Weights of a small transformer language model.
Size: 13 layers, vocabulary 2048, 1.95M parameters.
Training: a variant of Muon for these matrices, 5749 steps.
Each number is 500 + 50 x the weight over its row's rms, rounded and kept within 0 to 999. Layers, rows and columns count from 0. Numbers have three digits each. The size before them is the row's rms in percent of the matrix's.

# layer 5 MLP down (transposed), 576x96, rms 0.0673, rows 223-295, columns 0-95
091:480500493531540457458498505520597474516441547522533592487507519542571437540506455505423539474600521486457531495457583459542520418490568602487349444530458603478489460490558507518447571516447492581431456519538476463426476547521450504357468513539528472547407523519506543502517427563475473457
104:455405405447499482414492523486530442458557481517523582480544485477592470511493436568524495495396561512413501547559492407474576553581515578458508598548485567550485465551442545456453528448507451503458502422480549489401432538576524491363496507482541498519506527527435549488469537492536547541
113:515347435486451454592534448471480463503525529475437500568534505486574513563528401491441526436375551569506529579552468458461564532549480462506509469432410500581538486438560478471494416571519543559528509506562425480476431477538531550518431495576518571489444571503483513454556517555520469492
093:547499502626505450396594459485524523484500536556500474499478565560537495484548495615463489520503524398457571475559540446598493507561535493475535518477546474475548442588396472521448601514498441418532452487541566540457427459582513488433447492500447511430489451517501460567419491556422514521
097:503517504471577473485561499493527474410494468557501525482473318531487501494507493524421553492489518499488566379571521498466504441397471564543494466471549568500516505490492564530495556378509563532507526478607523506571472391472544523490452522498585414453493531494405519486529468540599533429
113:402472464500467404479513515439477479572405523594635431539442506522538516497419466499479620472443494487530394549497538567476492484530487460435587506402547486567533480509463514559606534428528431481453448450490529537440469539538515483474497528527570495540468487579610483491515471509471530514
099:572479408510531505503526494497554533512471526487592586433459528395530561515400391569428492557591473485471469489502486533434470496517462493511530510437502510509597531465445512485433527460526504530489462602601535471503465505418588573501507544567395466516535506487474432595409415509522500486
111:546572556551519531435474518480603543499524512455448477596439443496397439467509428471503503416477495518534533493514469556452455406444512489506460493393534481524541575520544546552456440519529551594500551481569479466425495488555458578489500546503465543451607549517506499481589467476508434349
110:501507490565500471501509516491483545460452558522499494496523515549415566603533536478520511497440476512420501546480497483484412487413438511550541448480565530504394492484449503498478522513407406595488479520498505539470417596382488520493508505466560461583446675518454553559515532486394489578
098:461485486515475504446586501525482567535528466480479510494499504481543441395505482481419489455505435426565535444661464523510543490499466536547529551535545533475538482614493552491440514470640518609433612518498534470441407497410530587462485457480576478486472482478480396501511464514546506465
100:496557558428532622496579485526448515480579562563430451528498520525448447461508435443578497553450513458500543515526380560472461545523489496519461506473506557479454497486544518512479495481545524492385473622530469448497455517444523544545652548489442449473463571512488562555461498493388501418
100:513482453597509510496523469426446443524422515534502392427414499508542509440476518500386508479494437591491576464500452512493487439454507543450595593466514452497559484550580549443453475394534528508522519525538544556529481526398450543546486534515604558476489491415530476499503417533533592565
103:585449402510511489535468505442468477422509455507474435436461513439567543464407506509500574398555498511528561489460465583483585539519521443477551507449475556544538530477604425569495392426528498523486547456530550473521510550547345471517561554537500569415517489451554507543454484514455490542
104:444462512404510450460562527493441470459465529532593470529551442559449601470538568389431537455441497459534504517554467521469539516473546383462456505446577453531440508414473518507489535549569546446524482395533503551534472501511482570584555479516548462566468491486586440486466429593511511585
079:532480463436556465481493501458416426495523528582466502535445417531530486417519515578657488578512534514467545494553432534518572534537491485474463482478485536480532472503483548527597494523531440492403496573475452423522476512554522486526516489366507448502474492340498490458568477434578570550
110:506552509536471548527463546561540471557490592571444494491478552559510444504490380430487474597554489467441485509553587473459503570498533573509519437426456482504503478472470524530421473452503464496462443350492591430445521517544449532504412444490519544548559585519468568509563576491465397478
115:543465459477553525509561571445527493520482488485476531488476572491488536410439549500539487472595498465438482481483465559475476509461618530451419403483550469506491470420490555561573531497561491490509409499608544628495455471484461448546482454519471473443491440589555348524525531491488611481
103:489479423490538495571570549458527502639568516541557487474452512479443491488450496431464486518454439585474460512473416552452445427497518525542524519449494453567547561558557491481508494418463553480590496496501361582534441524460547507613514550467529512467490542484559395403490486552558441485
086:528487542501535417507528476471465507546432490524578602415471511516446550543488489451576616509428453430643462472522472522528442523517388517536459403570479518506509500534509585557506510512545461492574455521519493503426395567563491461492440488465472514456500458527534478460409416589533551494
084:607449493560506545517537446443545480511468522555477546472478462452518435507523466498519584500478473561483466506567467492423581481425550492540499468523659481478517498533436420458471522426508503527567506546591505522546406468445467479592375527470489499512461511606488426559462389551514550470
119:531419506419498560550515509486621564540442514459536503435493502407458386525437473511403472549460570481526557425535515441370513475518553526551519524538464399451511556531573487479483501482407482399562517567550520495487458509525538496522478533541490572477522550513463462438528545606472566474
104:508496488521505561420549488529533501533423598533573539433442494530542628381567459495436515529513527573540531410549522524426474414434453434505542622530526436493452494542496513463489485442509499530590475503498562416535455468461374530529492415569570451481451538501527467514489491499530491520
103:477393529498563537490600483505559578524487505528605441454573428448536523479476416470479505475400490548516526513598544458430536450428458498536420513524490538484515511472523515533507568439542530544492402449440492558569446486609584475498468448503556434447543504581487480476437405506490549563
106:495564553478498378493492482463498457467426506499558585551547517521490432469448482459472478523387477544518559559585484442504532439570517453563410482476561576576470548499455544467506580588520544448494463485464424627495450508524580568569437440516486459438515452538457467479561446455516464556
105:497444537533543514527463481487504539506440581575530422497465475466524545417656498438462530497545487534477495542444585490404404416467475539445642450413501490554512572497490601477461472586565530482509500456529481476505477488530512520547502453510498432529442557496508540589389478492504432525
082:498499450445535472469546466474417412508480459558506482598479544524493453442492446493591469491504500531469591452495387564560480485500445558461497517521457583558431565557514502521544446612524484549444516546560485447508508420551417549467549522494443442487511563346548559419498463508528567512
126:510506513567459489463417546589569546419530503521562453458488463537531390478539454497520470496418527474552447587551574501517452585517519545550506484554507461543498399400444455381525503443455429495550497461454569560581454519580445542511502425517545504425512446491486610474523519498488561485
084:459469446456545548470461579523438443518507438575532496510487490529516474572523455540451553497455488443533415450547498516437549523486476450470530484467549601435584464516575596526471538433562423543443508541590554519473526563464527449469504472537578560414357467555520529469421460496468591451
075:583506537501510550494437473436507531541369488428564480574491483580492438434442383578517521490541463588446586492547403475523475556422480515428439492499472449552499532522473507481506578526487570488402501500492582524490486562515561496537485455511416475531465605418519563452520550465497565483
085:536449524385510486404440528463421480505496548554495482495470490549523435474517467602539428543566555559451552426487460632563468529479491565426519509578451508551488459577517425536546491471506482468464444543497441430539508474554579444467517482536411462569574578444519531494564480502424546556
078:614491422510495484423548468538489455484465477528503485524518547487493510418550510518591528497540511601531570466587463431487492522389484469517424423531505540499498478546497588491508550475535378593484478449432606472486344555520541477486550418451566451492481506450489534448501507569457499523
076:585494495425513466475468518530455469502502506576478527543448597538525402453547502535646462465505573526535462461486448516502510492554554473406507530575415582478463524621461531582565440620458480456428485526480504451516459485489495543498517540432460424479475538400526533522590499515501532437
114:439458476551487488524565476539504447444530497544464520563490489453493525486529516454385473536547470436408544540525571514502467446461489535553478466486512587476510540426641459470488520508497439596439638384558559515474449501428497526503552568415535405512467554414486503492521472547521580489
080:499532507489523552357517443560481511461487472589465608543558463507470599538555435484569578475519510477534495562487355495488566518469479495527414465403575489391478491551470448458479491565532450492554525519508525479467418459458552503543499539520606431501488536514474556476538499466544407458
085:537429518483551532553572531518494403487412435551493595648540481477463483581563394494579506605545480584484439590503508530531450513488586525483522459511484532486473454530429514531527518484481443491539472527426478464411396493470495482432496550421515544500501467481440560429551557463485535505
092:556472546450565467478473529471496396557501553546552528614526406469496521494427485527556457404609471548454510471483541439507524537457443449402471536460553539468562550450523577404509561477520391461505469421476530474453486501558508454510577549505481502597478484427522519506503575529534527397
108:419450431495425520473600457412485528503513479511494442505497407515425528457502536473521560530412519537457553469493552427468446445443477491467532463531544510483517469555462501527551537522466489568491540480407576483558524504498500351508628512593622600472511511552472487488484528606470483542
087:550472409490500526415514499582470490491410472517512498522514450633468559460504540521631523523449437560523466502421462493503501525476511440468500438576474553595489511591581577530517513478595471525399431511397503469493441465517443547457603563522523486466499585486523479415541481474506481502
110:447432478546432517542479599527472550514557480576410608463541494529475471510401552482443478512386491548536427485430485636493587372480429505495458481442520526612540474491557534493433491457428535571475453492573506521476512551565520441507512530514514511509485506540549514538429507472433503480
091:545431536554517471586464481512502565531529529503481563480396461467509480500550598444415532501450588486512558467519447443406408497498565440479485544398539537547537584446509543490483465595418617465527540476559437581442520447539454477406477432550521467501551516537494501533486473459503428503
105:553497522501497510501467507410486538520574456597497589470514412494556488468468480535589527500552511455601502495510491468447512520478500583500496471599513497424538392431500401396427503474591507472532568435502495546524491509460487547503576482450433470593484462365572504542471565473458543557
097:472544514588465565538468503385557523445452545464502413450577504498436563526428549521427465566429513441546477507592634447499514510480450483542452486427480475460530471472493533449494530503566477470502530547503407446552486564538489522516487591477479547505593464597460525551471480528547374549
115:478476442508490572545465502397444496488583402490449522434428428552549484491365509564478458548527557494479516546505459460460438591565490486552528452497460521520470580409566539553469616457491474488515474464512441606468582467582507484470511463523523585494536491514466567576459459560562468502
093:545519492551472440551526454562505607537494517515551513585380508471462500493537546538521467440544525465518540398598408514475524518547428541498500453538513486454575487500502428443479449458604520515473555469465420536389526406435479561476465535515423554552578522462490454552404506489508574444
106:443469434596614490489547576508554526465478451463630491447460479545513429540455456426479612481519486578482545455505471479472541503490423531580491492494555523439537550581485519570465480455556512632530478535467502495485431507411514467526476558576410441485442494456477502481466479433585488553
108:440516595491446389520458488543480502466470447498497507503508481544450495530502612478572522500427508445451444478515542536510522547533598517515502432490575494430477533431400528518562524527475501419542552538528394524498523469566607563425547474510478552458474438490427482502505563567448614386
089:456468494555545490491499489530525524500472517481510620473409480518530444531471486513435513605555435523422524519621516497447473502459498472592545442461487565585463492522466555502459389517531465557399505453476506451516377561477542439559454509587451551407534490577536417489479575516527450469
102:543442478497520517444541537570459481467446450561574495480466520569445501428462510520495468543494483552411574460530522454464518574605554475559545495431504479531515496599499468473606530441472450460489460392496491424444548477543571463539535477541484549389495541438429369585525471511492546573
085:535575532456508543438571572505451471568491469528485532515510521475505457441564532525557451498546515519520520482502386577497501523518521577372418511554515563442431504486487466513498517566481469474421485491411444455458481487594507505476662551518426563455517453449535510387587503457441560528
078:541490419460489484473508570434500488452502499553436573592466442509510453424473489557581426505594495473417524486443471509543531553462505541468460408587463557524452501542555458492584490589526428492485503495472523442534458460583584492488574496533465397546540588430521508442594500429445484438
100:518496509565566458542555541493444492451466525515424502478543579448443444460511480488504365483447448469527438435513539483517652596463524509527477510647504505535471493528530397471517511477489532504386570507562529438409535537492502538509495556568479437566463561501496448480510565405502474466
102:463508579569482430511518442506553435524433547552480460498513553489535575542490514528506487450460567366429529418530503542466527472535519460580419451534492485549431566523504486512396522488483497408517499495475513548555470543598510468469439398602513531423425483461524540514461475572459525631
091:453537498481492498515463510538480510490467506471426515521538593532527528465553524582521438398429510497523494439429514534407484495497601449466508495431487438481363524502497576508463586633514456535475500433566400450537407496621585498528522537493429510597463476508545521518566471516527519522
123:438393496463519496464511576455491526536446486581532377601457479561437408413535420427583513499449534518516451485544543608442596537511481492469508462510552500542503507509495449493508527407509418492515534510414502554521439514594504476451475553530539568467451485535579484508396500500529553544
105:414530516472502506456461535541470559460592484525449567457570458418586485494602491391511459476421626495510602431442532499539564483519405542492522472476526452436511553480466475580463557495523542483424525511546466487555585460510588507506398451488581427459542454555495525495543517489463486476
104:490517469444511490504478552481490560515463457453532533524546413491507467504426512495484548507472497530536480492474531443484507481510409491675601520475587470508551468445490532522436603457522525558450465462477601573420416545588455441420446546476483541445450396604559529460519492489565468517
091:518471467521520485496458602482408477455553417536402529456486532557545568529496492423365505547479478431492437582574516548562520433510516463470583575512548444518444501537497588467484609489482517445470597493488548475436439614445512503506463547537464443471467531498568502489488521473541401467
117:441513461576541471473546619536514529497483433480558623445430527491439459535513515522486432547487555418515527470492488476466468542449483531510552574418514517491598496537516452551457546503498445453511603429358575420549458436570532586551423488520473534464529468509506398494456535526479504522
102:416392480485384540500438524586555418444528506515507499448445539420509541474543534527488497472423502521580536548539562456535571474478549374430557498523494487478479468561464567528487454473435542512480478413497577555558517530436525414524400455545490484479487474551580480524583532550461489582
116:519445480567574484535410464517474542481341520520514473486555491453578577577519424502457584462570523489482572587474543496501459538521436576477478526560566432492521463508485390460534498509615514528464459442480501438468389423482479465476417480534512563531510498565571478465527527507529474572
097:552452506465535501473515487516394482496472469596524528491441532486474582434535541562622494504547517506510516463576515514573412470532457489513427512558517582480420534541446443535606467504527398453501510515546479512508403531501399482446554516441479448452497531375459538515462469466532621569
089:496493464459478533560484402456539576508457387555421504533569523481491470575485498447562474555488455492569470460397547552551403453531471488522536510538490448636440578510531489400496506533524507509534418635594491514415506509469484499479452446560516536551535497548530497536411441494538488479
089:618494511495546490457481534475497558622474500487415502480471497509526579542547505514465479421559563460485431529506566463427489465438435581554503403423506503470461477502553540467439484447533543596584477450455513568480394562527509439424480579545469460429474541550498533547528395552489444524
104:449462513462576506499514468440479458525537452495470396526632529505546536541526481480486377600521474492539504583562518504555491546507559549500487446570500524457486492530480489503470444543507606576473561377414444541551567530501538508404441476527509469460416494534496567507415487450390455504
092:586466510452509520519563463444464505513509477432515422478548482474450529540442427526368572416562423464526508531565510469561580528488512450613582575524499451437536511535551545444449520439539522501534487505422627528446471504568487540451483507479466534541450433478554395558490489563527448547
083:543521498431482470452510577493527455407467490582477544575556492569492430455545439584662440546566543536452456481516497545521483489474475507458435537541467550511401507481442507526554518576492438505469459486452446484532491426514477490498583465478451437441474575409526528478542641509546570497
104:513488523478480529508473428475641521502549543529510534550466539469533456494491461554506517524581469441528405544563468493609376579499503517574426445527517458585494527516498461531530399457454455496492498463459544589521491488412542440547449534501423465660456506530457557488496516425455457502
097:533504540529527480501537522558490546528468491456499569475544443447562431503511464607419479573603473420585480551539517527467521518606513420511446546513606486493524473423516510483519542496432594469452491486536594444478454508481557523490503495475327486398463497537446449435453468531437530504
106:565469481484441515551516422537533528420530484486512540462485477522466483534423494557528503507572441469458509445534500390533427533412488576581594516486444486520605467447508473521510468489518449495556564478580612555433431404519575477490460499474500566619517506470473508483421474509549534372
073:563571543472466518472378523601546453441474539538520520538525563534509446539559536542582488441465448540428449582485491512498575542437404498434496519572467539431471399462517513508571464451487445523497439482423509514557475501523436509481547557494475495591535560429466484435535529514396532613
083:526407500547495506402490537465500513573489559549460517511526462483527476490499470502450578385421491426446542506451515537450498498520607499535504437408532500628536485504400491419538598509579600481459456501512537573442478467527501475524465477526503473440485416609492514532531488492539501630
089:500442519539416554560475461522533511562442524566512474455496500556428517514461445431492565624521549495419547528564483491480508551547483438554517418434558510484525429509567533535432545511560508533608519529429545520461377523484504460542470532474456418545443468469502392545459396588469458515
104:559484565515451572596547462494536514469508491485482486515495430472525493521513466419440518568493544461483565573399518417495456493594560377597508515516602513638475525409528515421426487506481491480496531498585547507506450459437464513462432478535491473490494443586459438599464511530539446507
# layer 5 MLP up, 576x96, rms 0.173, rows 224-295, columns 0-95
096:477530553427509531502573525528462480420465462574438464541520564518503443451507619428526561516445569552407469476502443508561466450513547478418472513449459453424609425454451476467509515581536574517449494566515506553518583474506516502522583579529539476553440488526524431600442456414485450478
109:484501558521467466462459473527437483435570575568433572576498507403494526454550478354537532521473515442375409535384443487509553548509501492600503561563506403489504474494502432467491485554516429460562554534503475521520472574498500632521481543451557480500501541483530467480521539569529470515
083:479486419525580459483551544483535436564596551453467500562503503466627495532508472478535457488469532464571500504425566464417528527444484519450477503446456546493385531518520489484461358515436511353514605511527553489541537525495459609564512536426546481501480474502470497501451485452567554446
098:461526422567415525587440512561467535594524475425419457485486528518573481494429543573513494600516523512462526514454508528480455484565499433471488480547533409537433479566406458469476383468537500436547518459490472524411538587594480513562501496558579532521399470523535491500562479480579478556
109:519533498500414492511490479471525555431579616532494415566524501484605507488471479409511444397538567469462532506392495511446469450469557468552478603535497449549604521547470493504519491472562380460457474564482502452544495492575525535508490579567401516498504490470427544468532516419567457544
095:505459416578408523461536512568496509415480529477457581488532545490447478579534521450529561511505395502511428534497515501493486478413566553533438556466465497480400535478496498499494514485527465502525627511515394465548596534525449409493577456405433508510479465475583523506562475507422562608
108:482424479519411489460526542495439498491518586413454538401496572515533482500494536511532503604396431498527502497502565474466479534568495560493537458500422527475540512404482589538531579565479528434550396515421460510593489397406562433585504553416507519545498494456488548484545500493515555498
106:553481433554486552444472440499522536427461495438513476499424541594426467604544612510533487452577484478470508421519454467486525468437489466515477410592504545642400500458534503542479510548481461521475503506511473522475439502443539523463550607485469452550539544476538536518494377488424593516
102:476530577480543575505429562509473518445494623457540485494511486578515482503572600526517451530457403500512411510522507457518545514520538488565434539457503478509444470439462483484528537583441459413544518561446394534532514455481453368440513536493480533467616490497521542431451638515484485530
107:474483438578510484391488442506400422513505562471521562483516578380497510565597516555514454460537468420522479492473487515573528512519573451464457486582435507482552482535539430523526527558511497513563550567477404606451561426570536492437510490502504569481484394544499439477462590468548476483
117:438457567418556401532518566588584465414516450545580595617545458469488477522518524556564511548465575486520483526504464432532497557487473479536452449531422555491453501481487497520516518537501437459456492518478447468433530372504505512464519469433410492504585493583448531509513611453489462424
107:520510489459539510492510534507461469471535522539468599412445534568527496528536510457497508581569536448623450360598573477549435458519535533557469478530546530457433570474435412491469494550427462513515433443494500546455565505379582500507545427454578464544508497408509471508516540528496537437
102:495488528430551534477473507488425439397496507448466463541631546546454507425493600464485538465560501492516537534618464445593434539451477568482503524532541526558434472505478525494469537598447456439544458428527441521552511589412500471437464587451468445578477543453517468547548510535568477453
095:523474493520493458505501452557485493587475517470467479506529457494452460554434558597383536678448563499498472543495539520494564513432503531454509536554480479543485437453525489393554470507452401491474494528586390514473621496439574493504513514566527515434415478568543526466456583480487495509
104:458553513557431544520427424438483532555546538529543493545457541545509522492518516425521500554508486593535571521444493558463537537548418454408429442532453477476444530479522560435505488535545526513540475500462510517536540524510535467582467398404421402422573581430506569411538548420502562558
104:416473593511533550550459584553473488573463582523518522512496564568468487481526517463431455520499525515455568512495473535441515416470495557381543576466596531510579479445530428472517447547432436501480521409470466498467461542393600536436507533497487582490455494373532540490509472540477453573
112:479592511496435449451482555448524408433520513616502479513476619563510449575465540423535562550508459506469544539518529530499487406554492409459460520527432506504486534577489425495498475461461426479598544531431454471529472530505562511653415503469500548509534482526519516460543427441457577523
077:513454512549465539503464455519464535410500472462554513482526600540495511443502479485579482570527499536451417454510502469557564550428599541413406544471521433566478494526478473479528464480526583490402541490555511502523684500461506495540488518624522448465526433457454430484399470546539491521
083:410453508466444569441401573517577417499514529582491609531496551510506445519500566450517602469491487543496459575471505526555578543468531511581492594542517475445428507539600521513456477469574461434477459510519510540407619544452477466535469423503411504476409502502474456471455515454497489516
098:500581537617492521517525484526479461511598584424463490522489569529409512481411554489572475515515466387524580490496385538528476474628512524499467512522583452471486441442538411498473497490461452498417476565429412559507480547451465547557508526487568533477507500482500457475528387513581478507
107:418474545503509433628498500494571465426539503454447433491506550459504397539533530600457501459456463544482457592457453407546432508540536557541555496499463464479480496459562489616525522566567533439499544530433464504526531526605569601473462471500501488515528505441415539524528424428453521446
090:424456448391454485540536562464497565420489518545474561497517539499508463502572527436515335562544506496524473491511487479391530549421495495562523562453476488476536537504561545446471464596524536555434402521527442428460548465520550428518563529551499549550493521468486423514499503593454406559
104:494564554447505449421531407454497469468559575455496536609460497524523468503511419441466499440573499474436470457475547534501441602438503549494445502553440608554463524593467436481543533602493457454504597443505443580564481438515490543512505595563476501565497420500515463485470464447556544532
100:502461521483420470492508449482499500437478638522440540462456504536533546471504536483510525487462512547409485504439516458498545449454569560365511532478488486571462547466479431529456559612621480539505578486603437417551470470502453549514591559516524439547420421549516501459555568477448501489
090:364462495543500576587519469489589472580550459472449469474556504527528547491552555472465463452488478437483462531434562432590495488570516541489551519436526538502476436451479605425523470489466347495443449536507486527492450529509388424534548591434520518478532502582518509558495508427484509467
120:520536489544543467492528483486414464494474509544511554620515432530407493484565594482622492569496456487519484450516600497496527424567530485427481526473515572406367494561411564548528544575478501425500468492468466456568491525479553535449598519509540467518438496439501480575449438540481490443
081:508542457457544503554486544511471495460525486479456517457456443478596505565481525461431510547511584577443590518360540474437440448497512540469521562532515466588399560449459490543546438543619512494554546361539558539514502519499499463533542519505504458498576483460506505447519453480412391562
084:440548597573457566544540521459571535515614523446421444530451515422551458458582511404511458439509507449528461479529495607504507433521580481540567454446428519556474486491532485550566443556506472511507463491441556476487472390491532519434554599413500567479496492543501436497480572495533430455
095:421531498596449589581494393571476460527546584524484497423616548504487505471430548453492453536487524517557478527527493380480532452548476538457400508430481493548486550451526468482481454492403517473548540540535580600471548456486500517454586492494516466432423439469552492433488569446549522493
090:451453465463533512588497542510532431580496466447485427463508527510474401506397498457405468543474534531451507521464572525620482520528480456492493546479527508592464522425631472564491522585477423431563499570583449499552549388497463445444578490568456526473519511520530472509514540429515514436
088:465484527466520571524415554577565520526558494513484543436521543490482532563422502463540426531530450532487440499395576389566499477557486512547543511417487416568468583476571517496472420579509539500377558454480549458515504495486449530487543442527510518523583532522532492621451414541510571537
106:506473449487437477456541419499543478522533419539496502468368460537509531498474519415561572462477486556579462526437489532568477498556408539473577468466432532571405511570468596503504445526531487531477523495462392520471534568573458448481475540596411476562508514573518416510528522445549494593
082:522503600447542451562428545489484483469487426452550473490513573462506446484437442515559425520591509518413490516535551601580488471502385492475562503593531353554514506548519473513574485490525528487463457401502540499484481595538458531470512566553461540438503401584486534503513436504456542488
086:411477441428559431506535551571440457519535466506482477510496447499428495538496556501567512522513504510496546481500509507439463531540420452514545534557513420600521500456478523432463546498537522496442500450613528465567604571459445447563520475625374468519592483495431474463433416408479517523
091:481470434536571524477526461470476564444491450551470429462558603546547486521408475482445513558554507598514480529501391525432455561476596515469459481540379400575468538512564446598410511557471508531450560511588473600535513510445466473484561473483493486525539494477527431553491496429491464481
122:460478470524505452444593472381420588529569509458492515494562485473483519533440516467554512534446569567476507522407555421462543509428457457451541566526525499526471487542547504540479551566633434516547480520496616461493447562487414443566513490492423458536546507427435512454517487495502452615
091:424481519506462564502464477571530568579549552441456552439465455472505491461531494546500563479460445499486435520492476496518560473539381501446518493539553378500534533535563450483572455463423526406446470451589421472486577566413565570514496502589522540490462504505562524470429527553392512578
113:465449516470451523536493576483518369506516474482535491429493501563462501429543560578531411507478420476555541477548488503557478486510537556463505462498526466541526415542496499419605539449512495513530448551434436640468559433421517447404553479486472467536447407508498529542479530532558632534
091:441483396485602538443457512531444454529477431474596530465602520530482384483478510518534489523540508511493531567598465462532529509464497521520593566466558535482494546514569517612578435477492504511494336512560451514500437445467456534510502440431463470570451432481456556531473520555448468527
103:416492592495477548539514499505593497613452411555488518507466486520550429563424520487557400472478509576550435422434463486529552423496491538403568526513488538415473572557564519452452457505529501437499498401473550542522450513485551538534494524499580572449518524420517474456457535453505467608
085:512540495502442544515457419444549490427484557478450446577504511519454479469481469532494496515418559508328404519548524468546495470430477485547464508521421484567502519515417560503564462542576462549546499568474429458452575560514470474511585587473388618528563533513480547489540564530515466494
115:488449514567534489488474528533587565529419576536548535527501517499429500471525466418553481513575515495555491423405461552569517425454520524506533421523593468523462539518511488537516495547440522600442474592460482466379537511488398462426495554516466511539407477433470531469465592483548396439
106:498417463517456518453480525485497427486543399551490447527475609584496543558439439405547449501472533483516424484506537498610542517449506586496532477473515457565457462552520562484466518540441456448493434484599555540474498593492521453488471515538545510463518465517485543477684455426488457579
095:533527464507497591434408413529465500456549497468435532592463512476491431491551462461557423505500539419544391478480501503468508434480499455433562600466465521513501432498532536600512434594552487553568517448489450569583551549523437438510571422492523473396591542509526513475503470570474518502
106:544425478566482478459463566498551532490470507600537515539535527497477580496539526522591522478395550510483486486444430534553481547555513532466416484543373459574454458394509433477523562460566499544489483543533572427453523524463528459470553554412459541451477558504569604410425424494473521505
086:525570507414526495514470504488506495418543637542587491563558528472501537483581511553500498503466551493525445529483477463536528522535470539483464445430409483501488430412551533413588531526494490493590512504569516540416488347584466572502483466365484520535543532452504571430518459456512496496
099:485412504411451525517438543494461508504389474504474392475492551545402520538532520467436585471510547544491509511507556512515582520489481493578585408545429487595468492571477489511580492566507462540542420447536518461577548439517509495545530552456529566425488478444582415522500548379509457486
089:322424488429466509581530431560555582484481413385504550512501501475520555528503530597426495438523515469516464493509497553513477463440561541504569501537476463464496498508520447516555432484514493431554506438544441466464540532409485547494434526497556511491580556509448522586518466552387536563
090:513553566493540577499480430561602428496560402470465542458470502451407415436417540498398498553444528536572475491542541530544596513508463585441592523464496536484441489522474503434468448435478397480526502528510460477530518387526469508447480544419579515483462531494579472470445557527519516534
111:446557430497513553502482569525557461430479444490569566411496471580591504468439547554434599551486539453511460519445483473527429514525555427475583537526480577499461449538439603556528437501470565516474479493434461493482478415528515477408590402490452576506529469430502501443547489469519493595
104:515453466438428472524505463542571565454552590501444459482488451566530418468506511410539468501441516490506390467398532494493561486497469580583452497643483604507555549510529457583448556519473481369515466529541518539552528441420542523518507529477439548507496420441513524521544528463515554459
085:560463518498465360481480543415424578593626478443471406515504453531491460537520544557529518545531441417417445461433537558567485479485455465526517521571497416556438451536527516576499522562559570421416541509533498508557520476533485501504462453552568507555554464569511446468440514452496499497
122:567472578561533559444408472513478459525542512515530439568510533413458559431532509446552519616394504538562523430393536546485531593492477521514626468509471560517534543508521431494543413496531453483425507573501447450485538457507531527446482591438440435493438532533569472549485475519478481451
103:605418556538423521502494565439599545526489542470474467615416529542505566527435526600500439495414467551532519488516459451536480583529556516464440517508449415463511445509389542478514420587506454467526529532417536536483502486479417550517597457454473562496505531560547486457440472450492477478
098:400475475551496463492561504453403479459521463460605523512566483547517437467505533475501611496471533550466490592480517500528510417515420530519535574486455521515569611506498456480448570513578495466524551493577486574505481441475437511566526550447518502421516587368477471442489462416499452599
091:388396441545510505544588550494406451500512436466490419552525546545471471565506469498529477437553463510567552606450511505375517527522494517501469458497420497406578421533577491466555468465465469459566566515506439563606516504489522446481557451537539483536562579454545527531507476468526524434
111:442487551511510571408415570416456475450458519525409499511539496549492527490565456548461454440518531574503592492414563488531598500436400481394562580495413513442483498536430507463469507603487554491562503470499479528492567561475502536572428518484501513475502501461493516545453617488430513563
110:529447428493503470500572619547532531419541443546552411463404558553423532467421430519582469461507465564498553510536518419432573518432505464475543462609486522525484530486478518498550471506470409466543528563446491476545473542421539578498439500555436454422546539455596532519498554455456533492
117:441583462483509501480469523534433548570531552505522478553604517483567516474423465434514590486493446426527535402500516455512522459470466571458522493539491447406420485493599503476493390436463536496480490540517401498557484499402509506470448479499532517535558516461532566513490636503528453646
094:363442434543490513541489541533514508514512549443499511500588603534545576517551508531432517449512411427468458522429533399472501494533550484518500507519498396534515518514527478535498478563486475545359511524536499484536628556487424498541494474553421539507607489492430474522505442376503472458
102:525610533561503506473480542585433500536533563464513499468437477526500517512469569507514497345532467572465526501546497539434485602486486588506441502510481471493499401527486478589454528546569497480559479399432483480550520451494578456533443549532448454475442436349446501435498564471488563530
078:449440572442492522536600536505444479473493470516452526448483536488510423509536542392466536484497426574458584486510446349538499457553594559499473468556454446483539562510517499543517512483453465487483560484544522466560596394486567472579578479519574533536473524431559508521435518441498410572
109:519379497548511506484510526502443455555528569497463453519520484493488523460450504383560576450471474506449473417481536444588586474514495443427509489468419505554470520612475514463567455475503403584510519482532505449466511559544462611412498563498497499571604520521517467509460479620426504434
096:500462512565495456579472501505491457483476452431575478526479540503440469577548573424515495525481539549523457506517510471486507504518568566478482453566507589519500431445518524480477525527486463534492506493469358568507642510381425476566565509481501630469529417435489510379445541594493524479
099:429505535506478460637492401471457536521583463461526555519519504577514506502443487522418413442498566556551475506523474507523562436514485555444471478548532489523464517475572460596496499452466430383591532507538454426492508580471381490518517511548486627535429471574481478456538506476553506436
123:497565470542527457496532494442404484493454439468493527410456511559368572487561501531563584493523560527597479464447460509414427525496455432503486560587489587464417531476448445473556541525496484415501546634426443449550483554545476549476469450461517440504557543563538528486458507500479548515
100:479483568466523543501512506535503467476491581628510525533408501504485539456541579457491506452577517529539492463469543477403449466413394416587543489570417515447420522461548390493531509553481420478517531471427568434543559532604482494503509534483582471504535449406415503521533511492512508560
092:613501426392474596516539405477555468555517486481413408474497528519511472554472518511547450469535545530487456487465486485463458492388516574502554585519510458548462410507456508539427486431493469449546525498587553530582594565518445522539481433535591564465558496422449521535552481511531517564
077:381545406556494650601585449434588544501468522503452483493439516481540473422526513460494541481480500529435462520524471534550425451496562437390447489570474518461580557484517556491574449475499485479531482530552480554494575543515473591472566558490507429491544455468487496450492556472502435577
082:517490497436469546384483440458543579519522511402527558503527454638505440409490412418552539449532470446456465532503486471506439501521508455506466578455499497524442528565483509612504444566535496499490502491562489459528605535488482475408569569535546450576486397495511455473596515519569530496
088:479519523428501547510520529445500524574478467406508492476539569581572420495521490503527471543329475553439508541477527537513427414510600365506497454505491548588521424528475428568527499534529542528511491526554453485515527592513445499476527563479481527393486469435504548457510525581485578439
100:522437582581555467489563508427497531441516503466488579519502535588514518441458612369497484558555511440439477456395472476470484443470429551487580481522496459544505533433458451504427458518474434450512508517581576495487476513457554602473551609539513501446552561458507436457437490489545483569